Weights of a small GPT-style language model, trained from scratch on English Wikipedia.
Size: width 320, 8 heads of 32.
Architecture: biases, tied embeddings, capped logits.
Training: a variant of SOAP for these matrices, 3983 steps.
Each number is 50 + 15 x the weight over the matrix's rms, rounded and kept within 0 to 99. Layers, rows and columns count from 0.

# layer 3 MLP up, 1920x320, rms 0.1, rows 1363-1384, columns 160-319
43 68 45 41 62 49 33 71 54 74 65 44 77 34 60 34 24 47 31 44 38 57 32 25 41 64 44 29 71 56 44 58 23 54 53 23 53 27 43 55 27 46 57 85 46 42 40 81 58 37 57 12 42 60 26 58 40 26 52 42 38 47 48 48 42 40 32 35 66 56 53 59 65 58 66 27 28 44 62 38 42 06 62 39 21 59 69 46 56 63 40 52 43 43 65 51 49 49 54 50 63 55 26 40 44 34 47 49 62 53 53 58 48 48 43 69 63 51 31 60 81 47 28 51 36 35 52 47 46 78 39 51 55 67 61 51 61 43 30 53 74 53 28 45 60 31 48 59 48 39 76 67 56 74 67 47 48 20 76 48
51 14 47 46 56 52 48 45 56 35 57 62 40 52 51 52 65 53 45 59 20 50 39 54 62 72 65 69 46 38 75 48 43 29 46 56 49 46 71 58 36 73 49 37 59 30 55 31 71 52 30 32 34 69 53 42 65 65 40 65 68 56 52 22 65 71 54 43 64 51 30 81 52 61 54 60 52 73 57 63 49 52 50 51 46 59 72 56 54 33 64 50 48 63 61 56 40 61 24 45 46 52 28 53 60 58 53 40 71 53 57 59 41 28 59 60 42 59 35 32 49 25 55 46 62 42 65 44 40 51 62 55 72 81 40 54 41 26 46 35 42 32 41 58 34 66 59 26 43 67 36 40 57 28 49 60 36 53 43 53
45 67 59 29 54 62 67 31 21 40 77 60 82 58 54 68 62 57 37 47 42 64 53 50 55 09 47 53 77 26 76 56 58 75 48 39 42 37 56 46 44 57 38 55 62 55 51 50 50 84 84 49 52 43 87 37 52 74 65 55 43 48 41 59 63 55 65 66 38 36 46 39 48 43 84 67 69 50 30 39 32 39 37 53 63 55 54 72 28 61 48 71 46 75 63 27 53 41 54 27 40 44 29 35 28 45 37 53 40 47 50 53 55 41 48 39 63 43 60 52 55 65 46 35 52 28 51 32 66 87 46 48 45 37 92 68 41 47 17 23 59 39 54 23 52 72 65 45 58 60 66 41 42 49 81 29 42 69 63 56
44 34 48 57 48 51 56 38 62 45 44 28 39 44 77 27 74 59 23 54 58 52 36 36 39 52 43 73 23 63 44 43 32 77 42 63 66 50 52 58 40 49 51 43 78 60 72 59 61 63 77 61 43 40 56 27 32 64 46 36 37 32 35 59 43 40 48 62 36 62 20 85 39 52 55 40 59 44 46 54 39 52 45 41 53 33 28 47 47 46 55 62 57 67 53 63 49 40 34 39 53 67 76 55 54 55 65 49 62 71 51 56 45 58 51 43 25 56 39 54 44 74 31 54 46 59 59 47 61 60 37 41 42 64 49 58 59 59 50 38 42 38 56 28 18 48 55 71 27 62 50 37 45 56 59 51 39 36 54 48
50 57 79 31 80 45 30 38 38 29 60 51 37 24 50 67 30 75 47 79 68 54 54 47 63 47 43 35 64 36 49 69 64 60 43 49 48 35 61 54 38 50 62 43 33 80 38 35 58 58 18 51 55 60 60 39 71 56 27 27 42 64 41 59 80 78 49 47 41 35 24 41 45 68 53 19 22 85 66 51 67 19 62 87 46 38 48 47 31 33 42 74 45 33 66 26 62 37 47 80 59 45 42 41 56 30 55 54 47 65 50 50 64 73 44 36 34 46 55 76 67 48 46 44 37 39 30 40 60 33 55 57 59 56 64 53 49 63 47 48 38 46 28 60 86 94 69 55 29 54 54 47 44 46 45 36 52 61 52 56
79 50 60 36 47 17 28 46 48 44 57 26 41 33 52 63 51 63 36 44 41 70 45 68 54 43 67 61 55 53 62 34 62 50 86 21 43 44 43 55 72 48 48 42 45 44 11 67 35 61 51 59 33 38 63 45 53 54 40 33 40 69 29 64 53 43 43 24 33 26 31 66 51 37 51 71 54 73 78 49 52 42 45 28 71 72 72 42 61 84 46 46 47 22 60 41 30 51 59 22 50 54 53 34 36 45 11 62 30 31 54 54 60 52 49 65 53 59 76 63 28 43 77 55 44 11 69 45 48 71 50 46 50 50 60 57 54 73 49 18 73 32 23 50 38 56 62 40 58 39 52 26 44 51 46 68 35 65 63 55
66 49 27 45 31 55 59 35 63 55 16 42 28 22 54 47 27 44 61 51 49 39 30 64 56 49 45 45 53 64 47 64 48 74 50 51 38 62 51 80 61 60 41 40 58 67 40 72 58 43 56 55 41 42 42 50 56 37 69 60 42 69 60 56 79 48 33 44 59 57 57 74 46 78 39 25 24 64 56 41 43 63 42 49 38 45 71 18 35 63 39 29 75 75 51 73 38 38 52 64 53 59 25 23 37 65 67 58 36 57 73 60 59 31 74 65 51 52 32 61 62 39 41 31 81 32 58 40 79 47 46 54 33 50 25 46 82 52 45 55 54 30 29 01 42 36 50 68 38 44 74 22 68 24 60 60 53 57 50 75
07 18 55 60 34 16 54 43 60 35 39 57 48 45 68 35 42 62 59 32 40 44 77 38 76 61 52 29 40 58 64 38 61 64 58 51 46 74 69 54 66 61 31 51 28 29 56 52 70 44 42 63 47 60 25 26 69 48 50 60 31 47 35 54 68 37 41 58 55 99 54 56 49 55 44 62 51 64 54 43 24 37 59 58 55 42 72 27 44 35 33 58 60 52 42 53 51 70 47 51 66 51 73 46 37 41 42 42 42 43 23 59 48 27 64 74 52 41 45 74 85 39 33 38 66 99 23 36 34 76 52 50 50 78 55 63 33 45 18 54 61 35 82 72 49 36 50 63 53 50 49 11 34 43 73 63 83 45 44 27
33 50 61 61 64 41 35 35 46 40 51 58 43 47 48 59 37 29 41 63 70 36 37 57 49 09 47 23 50 34 72 54 75 72 54 55 23 24 52 68 50 66 54 45 50 31 49 35 45 48 58 62 38 41 41 57 59 11 59 35 59 49 61 34 55 53 32 21 46 43 49 38 50 60 54 45 49 52 58 62 38 71 56 43 48 43 55 41 35 46 53 55 75 66 31 71 55 82 41 74 38 56 25 52 66 57 58 53 71 66 53 37 56 61 68 35 46 65 58 26 39 54 47 63 72 36 50 66 34 49 81 64 26 73 42 52 58 57 59 40 28 62 36 35 33 50 60 72 38 34 45 65 59 48 48 33 59 69 50 33
53 44 49 47 62 56 31 65 49 33 17 45 48 63 46 32 09 25 53 32 34 99 21 27 67 67 48 54 25 45 85 66 35 53 71 53 53 54 69 57 46 46 56 38 55 55 54 65 47 65 36 49 56 47 57 62 39 54 65 50 60 52 53 17 70 61 58 44 53 57 44 37 49 45 61 30 69 41 41 73 42 53 44 77 47 56 34 46 79 30 44 48 58 66 52 61 96 49 61 29 54 31 19 60 43 39 49 77 75 32 85 42 45 40 77 32 44 56 56 50 53 41 53 52 63 64 65 53 42 41 36 11 28 55 39 52 47 31 54 69 49 51 52 51 40 73 59 32 34 39 42 63 47 58 55 33 53 62 39 65
37 50 50 73 52 55 50 47 47 62 52 43 29 53 54 20 63 78 68 32 50 63 12 36 30 48 70 40 64 43 69 25 28 72 57 55 40 65 51 71 39 56 38 65 64 51 64 63 63 69 39 45 53 36 15 40 52 42 59 27 25 59 49 55 61 71 37 47 62 70 43 71 26 46 51 50 32 59 36 26 70 43 26 52 33 62 39 50 63 38 41 33 39 43 75 36 37 45 56 57 42 61 61 40 67 62 69 49 40 51 26 56 40 65 55 86 49 28 26 66 30 44 52 35 36 56 49 32 55 45 53 37 52 61 57 33 46 26 34 53 59 43 40 56 51 67 45 58 65 69 45 71 53 55 57 40 55 43 43 18
44 69 42 49 59 36 31 56 43 44 60 54 17 34 48 70 69 63 39 40 61 70 63 57 68 45 31 40 23 43 46 73 53 44 57 46 17 42 44 46 39 61 54 65 45 47 35 53 37 90 36 71 47 44 36 51 69 68 61 39 47 59 63 43 81 66 65 47 36 64 40 55 34 61 51 37 55 35 75 52 29 26 61 57 67 23 28 59 43 55 73 57 51 47 59 26 26 53 43 58 49 42 19 78 59 47 83 66 61 47 22 50 59 49 13 31 46 29 39 69 51 43 53 34 30 63 61 23 49 50 75 41 35 55 65 44 66 36 36 29 55 41 51 48 56 39 56 61 33 38 33 61 58 34 38 64 60 62 47 31
49 38 62 52 70 38 66 78 63 73 56 52 59 45 31 62 55 37 74 80 51 54 38 64 27 22 69 48 62 48 46 33 61 75 44 63 53 46 70 76 60 50 27 45 39 50 44 82 92 63 50 37 55 46 35 71 39 39 59 32 49 65 72 47 46 44 45 30 42 33 64 41 52 36 34 28 34 46 50 30 32 35 22 32 60 70 60 42 49 59 50 56 23 41 38 67 39 42 33 42 66 41 62 44 43 54 55 43 43 66 68 34 81 60 42 62 22 52 35 43 72 62 43 47 42 63 39 22 58 35 54 17 48 52 58 55 30 30 65 44 53 53 69 49 42 38 49 50 37 36 73 16 26 47 67 38 61 53 43 47
42 26 40 42 46 36 25 46 53 36 60 53 71 78 49 51 46 33 46 45 67 46 40 53 62 66 59 66 44 39 17 43 55 70 58 57 55 30 45 58 69 51 52 47 57 00 04 50 40 61 25 13 64 54 85 60 59 53 67 60 47 40 50 52 42 54 52 43 46 35 43 44 67 29 77 40 58 40 49 25 47 46 68 06 23 56 65 69 41 54 47 31 41 96 53 39 49 46 33 56 27 34 61 46 29 43 61 45 65 30 48 50 64 70 71 67 56 41 67 36 24 83 52 54 54 71 58 39 28 49 35 53 36 47 55 58 39 52 43 56 42 37 63 59 47 43 39 46 71 44 31 69 41 68 77 32 54 15 45 48
79 49 29 39 55 62 60 43 61 48 58 60 29 40 15 49 51 38 57 47 29 67 55 48 68 37 26 63 19 72 46 51 51 56 11 32 38 53 45 46 68 43 39 56 80 66 50 58 25 81 58 24 50 40 51 60 63 83 32 37 38 74 61 77 50 51 72 27 60 39 68 38 26 58 59 60 62 50 42 31 51 67 42 32 72 25 77 38 19 92 44 67 56 32 50 53 51 96 87 50 18 39 22 45 47 31 45 36 66 50 35 75 56 37 50 66 35 46 42 41 55 62 14 20 58 64 31 43 51 52 32 35 54 58 53 65 27 51 59 27 67 08 64 82 26 28 38 41 76 59 55 39 56 73 27 47 45 38 34 46
53 44 55 48 42 61 43 71 59 57 62 30 37 44 55 45 56 47 62 35 55 73 71 27 65 35 49 51 60 48 64 40 58 30 68 46 54 70 54 35 39 53 61 87 43 47 75 31 60 40 67 74 51 29 65 47 63 24 31 52 29 45 23 12 23 63 27 33 67 33 78 32 68 49 47 41 26 22 57 60 37 63 38 53 38 47 65 49 31 30 62 24 24 72 53 64 33 55 19 52 41 59 60 63 37 38 77 71 31 41 31 71 45 34 73 22 38 53 61 35 40 33 50 24 34 37 85 44 28 46 50 49 49 68 41 48 36 62 48 51 60 68 55 22 27 64 57 52 47 52 39 70 40 35 46 66 45 67 43 34
66 63 35 46 68 43 50 38 40 52 71 41 44 29 52 48 76 65 31 39 68 53 59 60 49 42 65 39 56 60 29 44 47 30 62 74 54 35 42 46 44 32 32 44 64 35 54 57 56 46 63 32 41 39 68 46 49 51 54 49 29 39 41 63 35 60 49 54 66 49 44 62 44 38 38 73 50 27 49 85 41 52 57 56 86 52 22 50 60 41 45 40 62 51 66 48 55 43 30 17 38 53 54 58 67 68 43 61 31 44 52 43 42 36 43 37 58 40 39 65 77 75 55 29 37 73 57 69 37 52 45 75 32 36 50 21 36 25 54 59 52 41 41 42 72 51 42 52 32 44 45 71 40 53 65 71 40 62 66 39
50 70 41 27 70 37 43 31 52 34 51 36 45 47 51 57 41 43 43 68 74 64 56 50 35 24 50 76 64 48 68 25 20 71 35 75 71 67 44 66 56 66 20 73 77 42 31 42 47 47 50 43 42 79 58 55 69 67 52 52 46 48 58 57 64 45 49 63 56 35 22 37 53 67 57 12 36 54 47 52 41 68 51 69 45 41 62 44 76 44 32 38 55 49 40 50 66 58 29 54 65 80 55 40 63 42 20 53 59 57 60 38 60 75 25 73 59 49 50 47 49 62 38 19 56 65 70 47 56 42 57 52 45 41 44 47 63 61 38 40 78 37 42 29 67 70 53 29 80 22 59 45 41 63 47 55 68 60 52 49
23 50 70 72 00 55 21 68 22 63 67 49 15 42 54 57 40 48 41 46 26 91 40 57 86 52 41 44 45 68 36 49 38 66 67 60 65 53 40 43 23 84 40 40 52 64 60 38 57 57 93 38 37 51 57 44 68 78 31 46 48 63 42 15 26 35 53 52 42 50 39 53 76 46 39 45 43 74 30 54 51 54 66 42 62 54 46 41 51 72 56 58 75 57 40 65 28 46 58 35 31 30 32 58 54 68 49 61 55 70 57 25 51 55 35 82 63 49 77 44 43 44 42 54 48 61 48 37 76 20 44 57 26 82 56 65 67 43 64 63 33 58 63 57 45 64 59 67 57 45 54 50 53 32 49 53 40 37 45 34
43 72 24 82 54 48 58 13 45 54 45 54 14 00 45 45 60 58 28 42 45 17 46 42 29 31 54 37 40 43 58 28 46 56 71 50 58 33 41 47 47 58 17 30 54 48 17 33 39 43 81 39 25 58 30 52 25 54 34 81 66 64 57 56 58 42 67 56 56 42 51 79 55 64 48 65 62 81 74 76 30 67 54 24 99 39 53 50 39 77 23 61 50 52 55 34 31 55 59 71 44 44 53 59 55 55 44 66 63 52 43 60 53 57 36 41 70 44 56 40 64 43 19 43 28 65 61 50 59 54 61 28 62 53 29 62 48 66 64 34 27 46 67 61 57 60 70 08 49 50 50 52 84 54 52 63 16 66 49 55
56 38 77 40 32 54 53 49 73 62 31 48 48 45 48 37 59 55 49 60 40 62 56 39 26 48 61 61 55 42 44 54 51 46 66 38 63 36 74 44 32 52 31 34 74 28 31 49 50 53 41 65 48 79 24 73 38 61 49 26 73 60 35 46 58 57 57 31 42 84 61 71 84 55 72 86 42 53 58 37 42 51 37 51 49 59 49 44 67 64 36 47 48 53 75 38 27 11 70 66 46 24 52 66 46 43 39 43 58 54 55 47 50 53 57 57 83 43 64 54 27 39 50 60 24 30 49 78 40 63 55 66 41 45 61 49 27 49 62 58 70 75 53 57 59 59 56 51 53 45 44 59 67 65 32 66 37 80 56 71
39 22 43 42 53 46 65 69 41 12 62 40 49 60 43 47 41 80 62 50 64 45 49 56 48 52 49 14 44 45 55 50 66 79 43 49 44 43 48 36 62 45 44 71 57 31 87 43 68 73 12 61 72 45 32 64 86 55 19 54 19 74 22 37 39 31 66 57 47 53 37 59 65 44 54 51 58 36 66 64 51 34 45 73 55 71 27 53 29 22 43 46 60 78 67 65 58 62 59 52 34 04 59 52 45 63 45 33 40 64 83 40 42 38 36 63 44 62 59 54 38 32 43 50 54 45 56 55 58 61 64 36 51 66 57 64 38 58 78 61 51 63 58 53 38 62 67 57 56 52 26 73 41 50 68 57 22 59 56 37
# layer 3 MLP down (transposed), 1920x320, rms 0.0949, rows 1363-1384, columns 160-319
61 56 49 55 46 59 43 72 43 51 36 42 44 44 40 72 65 64 37 59 56 47 80 47 33 48 55 49 70 69 54 51 54 35 55 45 49 52 58 42 08 65 63 52 60 35 66 49 47 51 47 83 67 19 64 60 76 50 31 35 37 40 52 69 38 44 18 66 52 47 58 37 53 55 78 32 35 61 18 52 75 30 62 54 69 80 58 57 47 23 44 65 53 45 47 49 42 63 58 47 35 83 25 53 64 27 42 70 40 45 72 58 64 63 41 54 54 58 36 55 53 64 32 83 49 62 43 65 74 59 54 39 36 47 46 43 52 73 82 44 62 40 44 55 57 49 45 49 31 68 44 64 52 26 58 18 34 28 47 61
50 21 57 42 62 45 58 44 64 63 37 45 45 45 44 45 59 44 32 50 46 54 63 46 36 53 60 28 34 56 48 49 69 62 57 33 56 94 56 43 63 29 45 55 48 42 41 70 54 75 46 52 37 23 35 44 40 76 43 24 29 47 58 54 33 43 48 55 48 58 51 29 62 52 51 61 62 65 61 58 65 27 43 52 62 24 54 36 68 46 32 40 41 41 32 33 49 62 45 46 52 62 61 44 46 60 60 26 55 64 54 46 53 34 45 58 56 66 67 44 34 61 60 58 27 41 47 57 57 55 60 43 45 44 34 59 38 21 54 71 27 61 68 70 69 53 52 47 75 45 40 65 61 51 15 80 48 37 45 20
82 62 49 37 26 71 16 78 76 71 50 52 32 51 51 70 54 50 54 40 40 43 75 62 43 60 25 51 54 33 55 38 44 31 58 77 70 53 57 52 59 49 47 58 14 52 49 32 53 40 66 50 43 59 53 73 32 44 54 44 42 55 72 49 58 56 47 56 67 60 27 50 44 45 39 53 27 45 40 54 61 56 40 36 38 42 51 47 47 45 27 53 29 35 51 54 39 40 32 58 47 53 54 50 37 63 64 34 61 23 64 48 91 49 38 83 32 45 66 21 63 39 44 48 37 71 66 56 84 45 51 39 69 48 53 54 65 75 58 82 50 27 38 49 45 41 46 46 48 43 48 45 79 27 73 62 71 39 44 64
44 63 43 56 35 42 48 43 28 50 28 47 32 58 64 49 46 31 39 30 59 45 50 60 22 37 46 52 49 35 32 40 63 32 33 78 40 48 08 57 67 51 37 84 38 48 53 45 75 45 50 41 61 53 55 64 32 20 52 62 68 62 34 79 57 28 49 51 32 49 55 29 53 44 48 44 20 48 49 50 49 52 32 78 29 45 41 39 58 42 64 41 53 70 44 26 30 44 74 43 67 65 61 28 46 31 52 31 77 68 77 30 77 45 39 50 42 68 62 72 25 32 75 28 44 57 56 58 34 60 18 45 28 67 33 65 76 19 66 49 46 52 71 47 57 36 62 60 65 54 36 81 48 58 71 55 67 58 55 56
37 21 65 53 44 28 19 49 14 44 57 51 50 53 48 26 35 37 24 33 84 28 71 18 37 46 84 06 51 67 18 48 47 58 73 36 82 89 55 94 41 80 40 34 65 54 23 54 40 37 38 44 39 49 48 68 51 48 21 43 55 57 56 44 42 24 62 45 59 56 56 32 54 73 31 41 65 61 55 42 33 30 44 54 72 43 59 69 35 72 55 48 54 71 57 34 57 51 68 48 49 48 16 15 57 37 39 30 68 49 50 59 55 57 54 54 38 37 77 71 45 92 48 39 37 77 65 45 48 55 44 76 45 64 51 76 51 47 45 54 58 40 14 51 53 35 70 36 23 53 72 71 36 56 58 35 65 37 46 59
36 57 63 39 59 50 25 36 61 63 58 17 46 16 43 71 53 41 37 41 52 49 30 42 60 43 44 39 36 43 62 31 30 58 42 44 56 55 40 62 69 49 56 31 44 55 63 47 38 53 67 36 50 79 44 75 46 44 51 39 56 39 46 58 63 38 38 38 71 57 51 75 67 42 37 53 49 31 58 78 45 35 87 42 44 84 49 32 74 78 58 51 79 48 56 46 58 68 57 52 46 69 16 42 73 43 72 75 53 45 49 79 54 25 61 58 76 38 38 73 09 32 43 39 69 56 34 60 42 29 59 46 66 51 64 65 51 74 42 35 08 16 32 44 66 49 32 40 45 55 25 47 59 36 17 24 50 49 68 79
79 67 57 53 54 43 73 86 86 58 47 29 61 56 52 51 41 51 39 51 82 53 45 71 11 30 37 39 65 28 23 33 47 42 57 36 46 02 56 51 66 52 57 53 47 66 51 32 62 30 38 79 67 55 35 59 53 44 59 63 50 67 40 50 42 38 65 70 36 08 41 64 47 56 99 54 52 19 67 48 46 73 61 54 64 43 76 43 44 40 57 57 64 50 23 41 33 56 69 51 58 61 56 53 54 18 34 52 35 62 34 63 43 47 86 40 66 45 33 43 60 35 57 77 52 76 81 49 45 99 46 48 57 44 16 39 46 40 33 63 65 51 22 50 44 64 73 86 44 63 73 32 39 53 45 47 26 43 52 57
41 71 75 74 58 70 62 44 17 51 50 49 53 86 66 28 48 68 55 22 22 38 45 55 58 47 62 65 51 73 61 40 86 51 35 49 56 59 26 66 25 58 48 46 53 49 35 42 54 45 72 79 45 63 38 30 29 37 49 45 29 72 50 56 24 76 39 39 64 47 54 54 40 40 74 55 33 55 63 47 34 68 59 71 59 83 62 56 50 71 81 65 54 42 43 50 44 52 51 31 67 37 55 66 43 78 61 56 46 39 47 42 57 51 28 57 36 54 46 63 33 30 52 65 48 16 37 42 57 39 35 86 41 47 36 34 66 30 68 43 52 62 39 27 23 52 87 22 78 56 54 55 60 71 25 60 21 46 81 61
45 49 55 58 19 52 32 38 46 25 30 64 48 54 57 29 71 58 62 73 72 62 65 34 44 62 48 56 57 77 46 63 69 50 52 40 56 54 51 32 67 60 57 38 58 43 39 73 49 53 47 36 74 63 34 40 46 55 70 54 49 53 52 51 59 57 39 95 61 35 45 41 40 49 27 18 38 44 56 65 48 50 70 43 37 61 30 38 38 60 63 58 45 40 35 63 32 69 64 35 15 25 72 49 52 49 37 37 40 46 61 49 47 59 26 25 54 62 56 57 30 73 49 27 30 74 44 21 48 20 61 45 30 35 43 56 67 46 60 48 28 34 44 16 47 49 58 27 70 25 48 61 29 57 39 61 40 25 31 41
29 57 44 55 59 60 29 57 52 50 29 15 47 45 50 85 37 66 49 75 71 72 64 74 54 57 69 46 10 21 57 43 60 79 32 67 65 43 49 55 38 40 70 36 61 53 45 56 55 40 50 55 60 45 55 68 48 58 21 47 73 39 19 29 35 61 25 53 23 58 65 44 74 72 59 37 54 66 33 35 32 34 42 61 61 72 71 46 58 60 37 29 45 39 37 42 26 52 46 47 59 51 39 38 44 40 61 55 52 55 24 31 63 74 59 33 35 60 36 63 28 54 85 47 38 62 55 64 27 28 40 22 71 54 45 32 73 82 62 71 64 60 71 75 39 66 52 64 64 72 46 61 56 44 67 61 55 64 79 66
70 57 52 38 26 46 66 45 40 61 25 43 59 38 45 45 62 72 56 68 63 44 59 53 43 73 58 60 57 68 62 56 46 62 58 49 43 51 45 52 34 57 72 64 48 73 49 56 60 36 51 53 59 35 42 43 28 58 48 62 54 48 61 28 40 32 72 55 66 38 60 37 71 63 46 33 62 50 53 50 50 33 55 33 43 49 65 47 37 42 52 48 43 43 50 46 42 20 75 29 51 61 62 54 26 44 35 65 92 70 22 60 68 32 82 43 51 45 48 24 41 64 50 34 51 37 32 47 35 65 47 38 25 49 43 65 44 89 76 46 25 80 55 49 81 46 55 33 56 59 54 60 67 42 41 72 35 32 48 87
38 07 43 33 43 54 28 36 58 41 49 64 41 52 50 61 55 50 59 46 35 49 39 21 38 29 52 82 68 61 45 59 32 30 57 50 42 46 37 39 48 39 45 36 39 61 60 59 85 49 49 29 61 75 63 63 48 34 43 11 62 83 64 51 71 33 57 56 26 59 57 56 38 55 45 67 43 34 59 38 53 69 72 44 43 49 32 64 52 48 41 71 65 50 34 34 50 49 64 60 55 42 32 67 55 57 48 56 33 39 57 80 66 40 55 42 44 45 43 46 50 54 63 58 45 60 36 61 50 65 11 47 62 37 58 66 42 57 42 35 57 44 42 39 83 27 55 45 77 52 57 34 10 46 43 40 29 56 64 48
31 67 37 61 33 65 37 38 62 45 62 62 59 27 53 71 46 46 50 37 56 72 66 33 51 77 62 35 25 29 61 45 66 47 35 48 21 04 65 29 66 56 66 41 41 30 65 48 49 45 68 48 40 82 40 18 60 62 85 53 63 19 30 57 47 50 42 56 78 44 49 76 32 62 54 63 58 11 53 74 67 43 53 37 50 49 26 44 36 39 24 64 50 52 69 76 48 44 47 59 66 51 53 35 64 72 52 52 48 50 42 60 33 37 68 24 64 15 45 54 51 29 55 51 52 78 48 17 70 52 48 49 29 35 72 52 34 55 21 76 47 55 64 79 41 43 37 48 65 45 55 63 81 63 33 61 54 86 64 19
04 36 24 59 25 32 35 65 37 82 60 40 33 72 78 49 50 90 45 48 58 28 34 40 45 25 67 62 59 74 50 56 35 50 42 50 32 23 51 65 13 36 53 59 37 31 52 65 61 39 67 47 52 56 51 50 48 51 60 49 26 56 67 50 49 54 40 54 19 52 64 62 52 31 42 42 67 70 66 49 56 64 75 60 55 39 71 37 45 28 42 60 72 65 25 48 33 35 42 56 37 43 61 56 22 15 64 46 62 65 31 32 39 63 56 59 47 64 70 57 63 26 60 46 38 52 44 49 73 56 54 71 32 27 59 41 66 50 53 74 53 69 51 52 35 50 35 13 71 25 53 24 59 41 23 46 37 64 58 67
37 71 75 70 47 28 48 69 52 79 40 41 75 54 24 34 45 49 43 47 28 57 74 67 45 27 40 73 36 35 33 67 57 43 23 44 49 57 46 68 36 64 32 39 52 47 36 34 38 55 55 40 58 32 41 66 63 55 54 49 98 42 58 66 36 57 41 24 54 40 52 24 66 79 54 46 59 73 55 41 23 63 37 60 66 70 05 19 43 72 50 35 76 42 52 48 87 21 33 43 39 53 73 87 63 78 51 81 59 43 11 58 60 33 42 53 58 48 49 16 19 46 28 63 48 31 38 43 43 34 55 30 39 76 56 32 65 67 41 57 40 52 58 38 62 84 64 75 38 45 61 76 41 25 70 67 56 45 62 43
39 46 58 43 37 39 75 69 61 51 47 54 36 79 57 47 36 47 51 69 43 46 62 32 39 54 37 53 59 53 60 64 50 59 55 67 19 47 25 60 54 42 56 54 27 32 70 70 52 63 48 27 43 50 49 58 63 27 70 42 63 47 51 47 50 33 61 51 65 46 96 51 61 63 25 64 71 51 35 54 63 62 49 47 39 34 40 70 64 27 42 38 58 37 48 27 84 72 21 84 42 62 68 45 36 43 32 39 79 72 43 61 40 49 43 73 31 53 73 61 51 46 59 29 27 46 19 32 66 54 33 48 63 45 39 63 49 52 60 22 76 67 44 58 28 35 28 55 51 75 33 39 66 41 34 52 72 51 23 61
37 59 54 51 68 54 39 36 48 39 49 59 64 56 62 18 40 57 17 46 53 54 35 56 43 54 39 22 39 40 64 49 46 41 63 64 64 41 36 38 35 48 26 23 70 33 28 42 38 37 19 60 34 41 66 60 41 46 53 82 36 62 70 65 27 40 54 25 61 20 58 48 51 78 74 31 59 42 28 65 40 29 67 53 73 39 46 78 42 50 70 45 46 37 36 49 38 53 59 38 51 52 69 62 56 57 20 50 53 32 49 52 39 36 48 43 72 43 56 26 53 59 66 29 53 84 36 35 74 87 28 53 42 48 30 37 58 75 77 46 48 66 42 58 18 78 54 38 29 63 36 49 54 44 36 48 52 33 68 46
67 72 46 48 47 54 84 42 62 51 47 78 71 23 19 76 38 31 34 44 59 60 35 53 62 49 46 54 33 57 38 33 55 22 35 36 38 48 76 37 51 52 59 29 63 44 75 15 69 38 57 53 38 53 24 55 54 42 58 57 63 45 70 53 80 34 15 52 48 54 76 48 31 62 65 35 30 81 33 38 65 77 15 52 61 58 52 40 82 48 54 47 72 45 57 77 36 66 50 46 43 42 15 55 59 53 50 34 59 61 31 49 47 28 56 47 46 50 66 64 48 55 54 26 22 49 54 68 72 43 32 44 49 36 36 27 42 56 58 50 82 62 57 59 65 39 26 63 83 66 53 53 46 55 61 30 62 64 28 36
52 45 48 54 50 40 65 51 40 49 41 58 61 33 73 56 60 46 53 47 68 43 60 51 36 45 53 77 44 33 59 78 45 41 47 52 42 59 64 41 52 40 49 54 61 35 65 72 34 51 27 67 36 32 12 54 34 41 60 39 56 46 67 52 76 44 77 48 73 17 73 56 51 55 58 57 49 51 54 69 32 44 33 39 43 60 31 23 51 41 58 60 53 41 53 73 59 82 53 50 73 54 41 50 33 63 33 42 23 46 39 66 69 62 51 48 69 38 40 73 45 52 49 59 56 28 46 44 30 80 61 40 39 31 57 29 47 49 35 36 52 67 25 49 66 62 72 54 27 49 41 24 39 56 59 51 62 45 50 48
49 50 52 38 50 53 60 77 64 41 45 40 43 39 40 49 51 61 73 64 82 58 40 45 40 60 21 44 56 46 51 64 62 52 60 40 41 63 51 70 40 43 34 36 57 68 52 39 63 55 73 47 55 41 29 58 51 64 59 37 51 43 53 57 53 45 15 38 59 75 40 46 58 45 39 64 43 55 43 29 62 43 56 50 35 30 59 52 31 46 67 29 83 51 67 57 65 38 61 49 46 50 19 35 57 63 44 69 50 55 55 49 60 48 55 52 09 40 49 49 48 48 58 60 48 47 25 47 46 49 51 68 29 52 55 41 78 40 14 69 46 41 63 69 52 29 46 53 45 38 53 53 49 38 58 47 46 33 55 56
52 48 58 32 44 31 39 68 48 45 44 49 44 54 45 13 46 66 50 57 73 46 40 66 63 39 54 38 71 48 24 73 72 45 44 81 42 39 42 44 59 41 43 52 48 03 64 79 51 51 50 44 32 51 47 39 40 41 62 44 49 72 33 43 16 56 59 57 42 20 37 30 49 44 40 53 73 84 13 41 54 32 56 64 66 69 39 60 73 62 31 34 42 33 42 22 17 36 52 68 63 30 44 56 47 29 68 47 29 26 43 66 48 33 37 44 56 69 83 32 32 44 47 62 37 42 45 72 39 70 62 46 53 41 51 39 64 58 56 28 84 56 42 69 35 86 39 41 58 44 71 45 32 65 53 63 39 56 41 45
50 28 53 43 56 56 40 29 70 71 54 47 51 52 46 45 51 30 57 66 52 64 39 54 47 39 63 64 38 58 53 69 33 47 54 45 24 43 59 31 44 58 54 08 38 70 58 32 37 45 79 33 49 44 33 39 62 49 29 64 68 12 79 40 24 47 21 46 34 46 28 49 04 45 40 46 49 61 46 43 60 68 54 37 34 42 33 72 64 57 27 56 72 32 69 42 31 48 66 19 73 41 59 85 72 58 51 51 17 31 35 63 65 68 61 57 39 25 40 38 33 56 29 44 40 71 59 36 48 56 54 44 33 23 40 53 52 30 24 70 45 63 55 45 41 53 57 62 44 58 53 49 43 51 56 56 30 71 56 59